Weights of a small transformer language model.
Training: a variant of Adam for these matrices, 591M tokens, 9020 steps.
Each number is 128 + 32 x the weight over its row's rms, rounded and kept within 0 to 255. Layers, rows and columns count from 0. Numbers have three digits each. The size before them is the row's rms in percent of the matrix's.

# layer 13 MLP down (transposed), 768x192, rms 0.0978, rows 705-767, columns 96-143
094:143176051174169137084128172103119101112101143162175107110104088138120157113105120185100127185151118135105083122065165106101139141099152079049106
098:095128114172140096111097118180100164111109111127079157150148113151138139130149116081126116171175151074103094127107133050154092060076157127144065
086:138129120178077116130176099165137126136123098143182147100100105097119106156134113216144121129179163172144100152097167132147149149095098130151136
099:090056181110153141160105152101106166118159135084164099070147072143115143090173171142167145132055129112101154166143094114116121174159183120132121
100:103147110138115076136178092132072170112084136147150103138146162091101145120100147153162176095131113153133114108150101131133155179183138077087143
101:144156162110077132139146082047187094072124133075157186143168143169156156088161138042089132134122176085108112194046124118139168126145112142135135
100:158112114101100159127130150128122152144095135135092101085169161128185143136132077160197139163072136142076118144143127097137136141098119157082147
098:135147086101138106111094184171178162146113145134136094153103131123104105095100133126119098186138119143145125148050195114124139123161133057101138
103:137174116165103096100113100205104100186195195142136152101212165118074126136104117188087141163150136150074105144114138111109130143192108121142153
097:132053176141136131138117109103142148107109161091176139152139074086155149144133104120155080090109146156124099143122090110117115090103084116105140
092:146183157157148105143106122141080190145131087128162153100166132167143142134101167150210084154114087140107095099118144169079070172181127164126145
083:157088136148139114099124062171152157150112097122155093089145129150120115154127149158132114157124080108112126101129107090178092112125115146121123
103:109158114122122169095157184103142088129111126117110148141139113201124128158127111111118139132103135160090169127132085103138120089128119113139124
110:113138115072126106087160173152178113111118105129134129167114123118147114134137148186114129159155138131142131114107125127081130157171054139103164
098:107190143068116131101110133147127094141177121125128140077109134145109118149110199053124167059117117168148143125088099099102071129094101127175110
113:121164142112123109092144114136141165133144150112139124133000110116093086096090119198123119143124096163064109114174115171120164123151123122082159
105:161106206119107163160189038103076086120093125189140158144128161115145108136114176127068121087109061163143104074142157194114134152168120163124156
099:084155097088136105072157073099139155171067150148097087125109130119112033122137115187124112139081081083087169108142126113143030168137130090119096
096:145068173110146149134090108120154099089151114091087073145107163132149130121116086091117088142088134149131170118109079172128153159117138142109123
097:174117139165186166126149093141148130125150103150099110132141084134132159150145137130124202145198142070179055090142126106123159113084104204130098
086:160155112110100114136103123139155127126110131091129112137122138114158138157088123138110065123102146056100144110088122151125143101122139107121169
098:159133129147161215165116113158138150182158121170127138130116164148150107131160127150116137179111163182090096150131145139146089146131124194126120
099:110097127138075118147095167134115114126145078095125167121084111193143165121098167204150170080145134177057094104105136189092128089118178121110191
098:128110143142094122149149143105141083157104185153122134124117061113128145150109126131105138110114112114148159157093155107105088089091153124113115
104:112164124126156114112109097120057067128164128170058126093117167107115122086152162107084143157092127118144149152120191112154137102155082112180103
089:099117104134132130094065122116164091134133072117098184124053167143114083098158097150133165114161125140112047100114132119140135072111091132134148
088:144148099172171139115131144156125072084113070072120146117146126134103135100195124130123115180122141130079118163115119127100155068149040155184130
113:179154164170155086107147141183159134156117063124166143176101150139125090131127125144069168098150147175134092117135088140131124146130122093097105
089:113121064153148134122151106146146164143146096119147113127154190105123132156144056165091162124120115097176162059107103091152143116100065142119142
097:133178163155076121149112147125183117132152133154159077130203144175088136112133130060164137164112155170096126163061089105100107125110123136120172
092:170062161109128131096176166185068106108109095139147142058208118133149145102089115086131147146167063097134110079163198137134156151131141142081118
112:180135148112145134096170088175159113123191118102093129177128076138078119114124134197109088106074135146111097137125134162155136125133168144119083
111:109155141099132113187122111164112125168108103164164131159125088094133151137159116129119156077103114084116196136039119060134178132176090119139123
106:143058116125180080130152100148176123175094078112121148157170159145103124138164166067096148140138144111115133120168123168084108204028083096154131
100:119139191165137131153104144135136147058167160147080110104101093124163167144125106171156100167194113163132149078042103146146168132150097137085132
124:134120129138137097130142118150105129116104092161078109081151143135093155125129164082154122130135127101130102115115106162103102090192171134184114
096:126137165137106161117161102111176124142188083135135176137131097114116139117161134150107073176107112156077123180147128138081127212078117148129068
121:089111151107148177143150125060139145155150132129116140092193096138129121149136078083138105115091165083073102127155136131152146136140128120103122
089:113185142114065098157154148146135157166062117140125110132118109162141191124096130140121095162159124130111133145047196180167125125073142207106114
092:135151166071180125148142102133141112131123162140149164144161150116055111148118146089156141111061098144081143120090115074103153144103125158076159
104:151055119152134138143164130134166066102084128137106097101121175101174143075115130060092047152123155142143185097166144083160178128168128031114110
078:148111094148143166178155124060107111121154097087117122107117070175144149108196075139131103157169190098123095131127122107106134096110073060121144
088:157075091072105178155197121144177123126153149103118091107137157098143150200146146194072107117130137148131114087104142047125082132131178160126124
094:112125120141106121089066123107183176119147131175105187149219120086164094165064105047096153108123154179148155146100136157112158114139091133084139
102:127139095083147134123085138107157157113162101134074128146118089185094117119188131107128143138173141111154111060110097113152160148146156148115141
098:108173168150121148117148142129140119158159159112104154135143111131138116108147141023119175141127142130113104126154147109087187090076083144145144
107:132138142099079111111180124121090130111112096137087123120135194122116082137146175130098131147140147117182112118104074168188128137123115087079119
092:136152145135130095143068137115113102095148108079148103103038159151137116122153103194107140133129156118124119100116099135144135114137105143110182
103:135106070126153075150113139091109154178176129147137146180113157087130101095114113113081126102121137050125140115141088076104028149130133098124123
092:101092122139128139161176080085111151117171103142149126124095135088111103135185095206114068123138166093131120123123133127091092111159084151084136
095:097101081198145126151126112121118125124140132123097129138059141137130140104123097120116129091100110173103197082177153074105100101138075218145144
088:171179144154109160157134159049142109088107108209118118114056143100171086156215110128108128112180046101145134087142089146116141112113170129097154
108:124065137165164139080097175119159139119127084161119146118092115128127124110152086142137120132101109103152122064182170134144154133089090131209139
099:130110084147123121135141135108100156112202130143105128107088150155081164135131146210134173204132109167152113095163086121125128112085108127159132
101:078132175130142158135082118097148189104111158116165155118094162106126130121077147128166156124186101117167123083071172060121116112121163116104115
088:153152189112122162147165097100165117129058126097183161100115096092110125145068141115119151098143194129137141089123086132110128132151147171132138
104:166109096092156130150164176148165153063086187104109156078114149112164136138106159164137104209128198106085138099108164155142124096076155119147091
101:137146088087150104170089113098158123158113143094133121153161142129126100120149161151133121098138109103125151170081163125159122124092133126105137
100:125183150122098144194083148160137131123135128150121074109133089124124089171111066131140140098162101125087175121184123172118150098191145127095149
111:102097136221149172134155141132139117162184135115171110121141149130140097097189180092098137121103127153077147166072116089112162091128137226158126
103:121116126147184112110113178090122161185120183107130130141154145141090147114109121111108139144164193068107070146121073144137101124160138130140157
095:127173123122116086110102148085149112129114071184144091207134165160104137109081075159087162161134180133127101089187118175150107106076167049166154
092:118089143130157163103119098125096125128073146105146135154137152077092147146152135115093142120091193108126113084102152127140181085100153097197125
# layer 13 MLP up, 768x192, rms 0.0897, rows 706-767, columns 96-143
096:151142165134147117137194141110158130111143114166116111125148116122121151111125077141156090053084131114149141051062093106147180130175121140149140
096:122160122082130130108074071160137135154182145084111088140143121169146124098101141161136119092091094174162134129114115127145123113110176112077112
100:185130121072136098090151132061143165146135118103072081145169128173107144133102098159160117101169123162130113091178130122173098054113120125131148
102:120142116119174158137171139113187151144124123121168133216136087141133086121180113116121108091083159094146115105104097117109113125089146156113110
101:110135156139171075097161108162081205204125126133114058175198170166133114150116064117146161104108091134117179084139159130129088167134192082110134
105:107140133138098126124130076071139116132164123087129128088151143164105144161050179097142135150132124147128118052100053100117045130069146104146162
099:159120152100120118152154167053145129140115169156110160111121091132167150128105126119187146109132173148046099093236115139150097150095188096115150
101:149083124129151164161113143089084145120114107125142104175141082125078163100148120105179081116125178119112100077150144156124092156120133166150158
096:143195093081109181112198118108116096129107077193084149104120191116156137115135116151124171114148122112149195082095093142120065157079092063196146
097:087055053100115134101131174152120120140158106060152118157116081127206108125173126135117138129152139099189115148100153099174131123127101041099167
092:112170165084108135125151144076104067073108156138125185229085094078126097120152104134116143117157171193129117147104138160133164189088134163131174
104:135089139114134098089123122113181166171166101118134063144184066131087068137148090111154153137122140068149153129118135134148059043082156133194123
107:142086173117124102137132126074121128138159082147077117099162105165132132116168110145162111112121116107075166126143150124118100157133108139143151
099:187084229171127164156131132129150188108106154115116127124118123080145162089130132123147147119146132082126098083179090112156120103146108064101115
101:120086111132114186122107138104108097125106115157088096075248107152151217186153120115131078131116184106193159113123140063091103170121162114177109
102:154148088123106093099147181086174138126074158113072161129123067209127198113156140140139134138151110095111172117151106070170161119109108053126166
093:126149159123098195187122179128144119158151082119179045157186145145180169142126072161134136096156106175195116122140144112151105132116137205101096
095:134165126141162137132165197095106181201090123149157076153182132134146113156104060148160179092120134105150093100097128113116076088101127069074128
096:078151092170046169095119190139202148219120114140133133153131154103122099150052130114117141064107149163141139137128131097150075117149137070137138
096:132107130155137107105127098111106131126148126172087100101171124168148095159184129126100214158121132192107139109166120119138112129151138170102085
099:116123180106084089125146130181135126194080132113130098179182128167094090153109115135142111078151100119139140080099107078111138111092087095111142
101:116085101135148144135088175145069091151147165118127100089136135124153072100106147140105133152127089079123198076125138145134124142171114117150109
100:135133184125157145150129177084167137121129098142152090133155067113118142159127103104153119103164111160153144142142074131186137163158105117122088
089:128135137169100104130138157171097063135095077133114169150161129136128137132129127118128162070143103148165103135148207162141159123154143117077134
101:139136123070094146102163168136115125150163086151096141196107127142145137136135113101116130141095162104199129102133080107138110111092060106150139
097:146162097102080156126157109101118109139125165162102107140145111088144082105100125158117133032095123104222205150197114156100134125101199135104128
106:155088119179043097070111157119147153111139079116138103130200117098127126131115076088133122136101094136133110078144125050096157174129140126139158
089:127162164071112083149153108110103088106102073126107175060119072132109113144097165102138136116175094169119119118153147203105147135176211131130177
098:113124100117119118128108152133080165078098132150101194116135162106135136092112118143125110067121122076182139126112123132188125154120133081139149
095:110142090080184148142089118069126197173155138117187135151101173149202178077140133098119087153053132174149182137149141070128125155141114121177100
108:133159118131157066168133140092121181122109125078161074113195163171127110156188085143141132102133181101172177145111116152141097138107121189191197
104:165141166117099127149113118110132106162127122163123119171124103168133164171155082113060103116144096034139130133109118161135104150102169119115170
100:090105170097070143029167200131125133101116183133122140102156099117115131120136113170107145189082127138130130086097127099147149096109148165127137
102:174111104110106137121136139140137124141124130138135132113091104141118130081120129152122142085028104120127151097153132057160168123089175122154102
106:175155127074104148050154108102118143136101189098171155159127045089141170148205147130103147099089132097140129107150164139189152173093166124138136
102:134140147112160128146135185136112144128130118088116087161127150094130060075136141157184146145114088137072094105149158142191154127104123121131148
101:207163102083087103073130152108176176102093218133168157097108111161112136125144162130113126140116098084206130129180096117178128197155120157163114
099:161139117113174140107141139128162095122114141147115088155123111121136027119174122112140161075111099085122134110172067133108124170165123090114082
099:128086191068102132130113171091139141124113095158096148118147170134154134103150155108112136107127129139155161083103117152141052140152095158127140
093:132119158105109134136121120124117111184118065085128127172159154202105090101132126124141185071107118122105166135174086128091134096098127094142135
090:125137111126085145081134129187116159138138155138156151068176123154107112136071162152105161070132056180063150116140130158083106128159150152146119
094:168134168159170126125094178155094086155113116143092123168123133179096082088140102154133179107129057116104174154193117217095156104094102114087122
105:116105114128111191100134167135138103157137154149103109087145128126127140159113139091143132133104137087170131139118147028158141160139082081142142
098:213144145125107104156124085105112183136108176133122085113114141114158149107093115014133128171075148053083105153153088130153082116056109087162127
098:189090101107068124162049151141121138139092101172185102117180140148146086140139149142142120104092150134169153117141147149176058194167180056149103
101:163099150142121125144087139159061108134110194112150074107147100163087104160128099100130107158138147085151194129134111097137117109097141094138126
102:157129121150092130109156079141155137182155158162126134091094126132116110106119233123161125141133118073108161079183144093147114084088173104167115
103:166125105120048201107178109104092129097120132088121123160148113146120183137145140097186131066123133071135133115170118130149179132126164106108097
093:100189161141096168075108165152140080093132170130127127174186127107095100108091095135160110162142148176132155099146085104145135162140170105144090
103:130104120041089135096180220101136144182121134169108154150154148096072084135145139093116124105115119104139141155113105147165135135115150102095137
091:102108114040105098139139142140093174121154147048103130106128129145093170117099150103117172153079128161119075111112155073150113121102122107167132
099:165125137088105183087113145145172152123174132188107161172135164194141133131120106121146162116131115120136147119133091111195103195063105138213113
099:133162093118120194116143152117123120122095159115152101140155135118189095110104083120123101037159150070106172115106128112143142140175135090123117
102:112080142174104109159133170148083118092137121119084105119122090163149119113145187136082137105129155151100108117153143113121136168160083157139211
091:110141146141131111055081141112051102125144121158070098115099121180093159092181088113186164146123113173113125166170085074184159122127106117113170
105:138135122134138113107100204142180118132053107132101060129134140128123122144109146080115112146121094146096190138119077132143106114105105111130102
103:155080143126054110074130107152138164097118163112104120120117092131159133115107148013056193141087127139136152093137146094135086149057127088160134
102:119157160123135160149147128051136195130078145134139153161125141140171167109202132123113147106128077123113124142120078101078101155095178115125156
106:103095100128123153108086103125153109165131161147089126147159082131118121130125144128162109083175170155165152079112096095081117171089115107124076
097:135052172118087111126143143104165157109099145133133116110135069123150115161142104096119068153101098085159130125172152105102169111182164115151160
097:179074192095158186098188104148127202140172173173159168101142144144180142169119146131211141154156122138165106071134117114084106130108119167092126
097:130123173110139134124158131162139135106186068173133109107120151159097085130064150121161140145159100139103169151180169090146075160086161111075153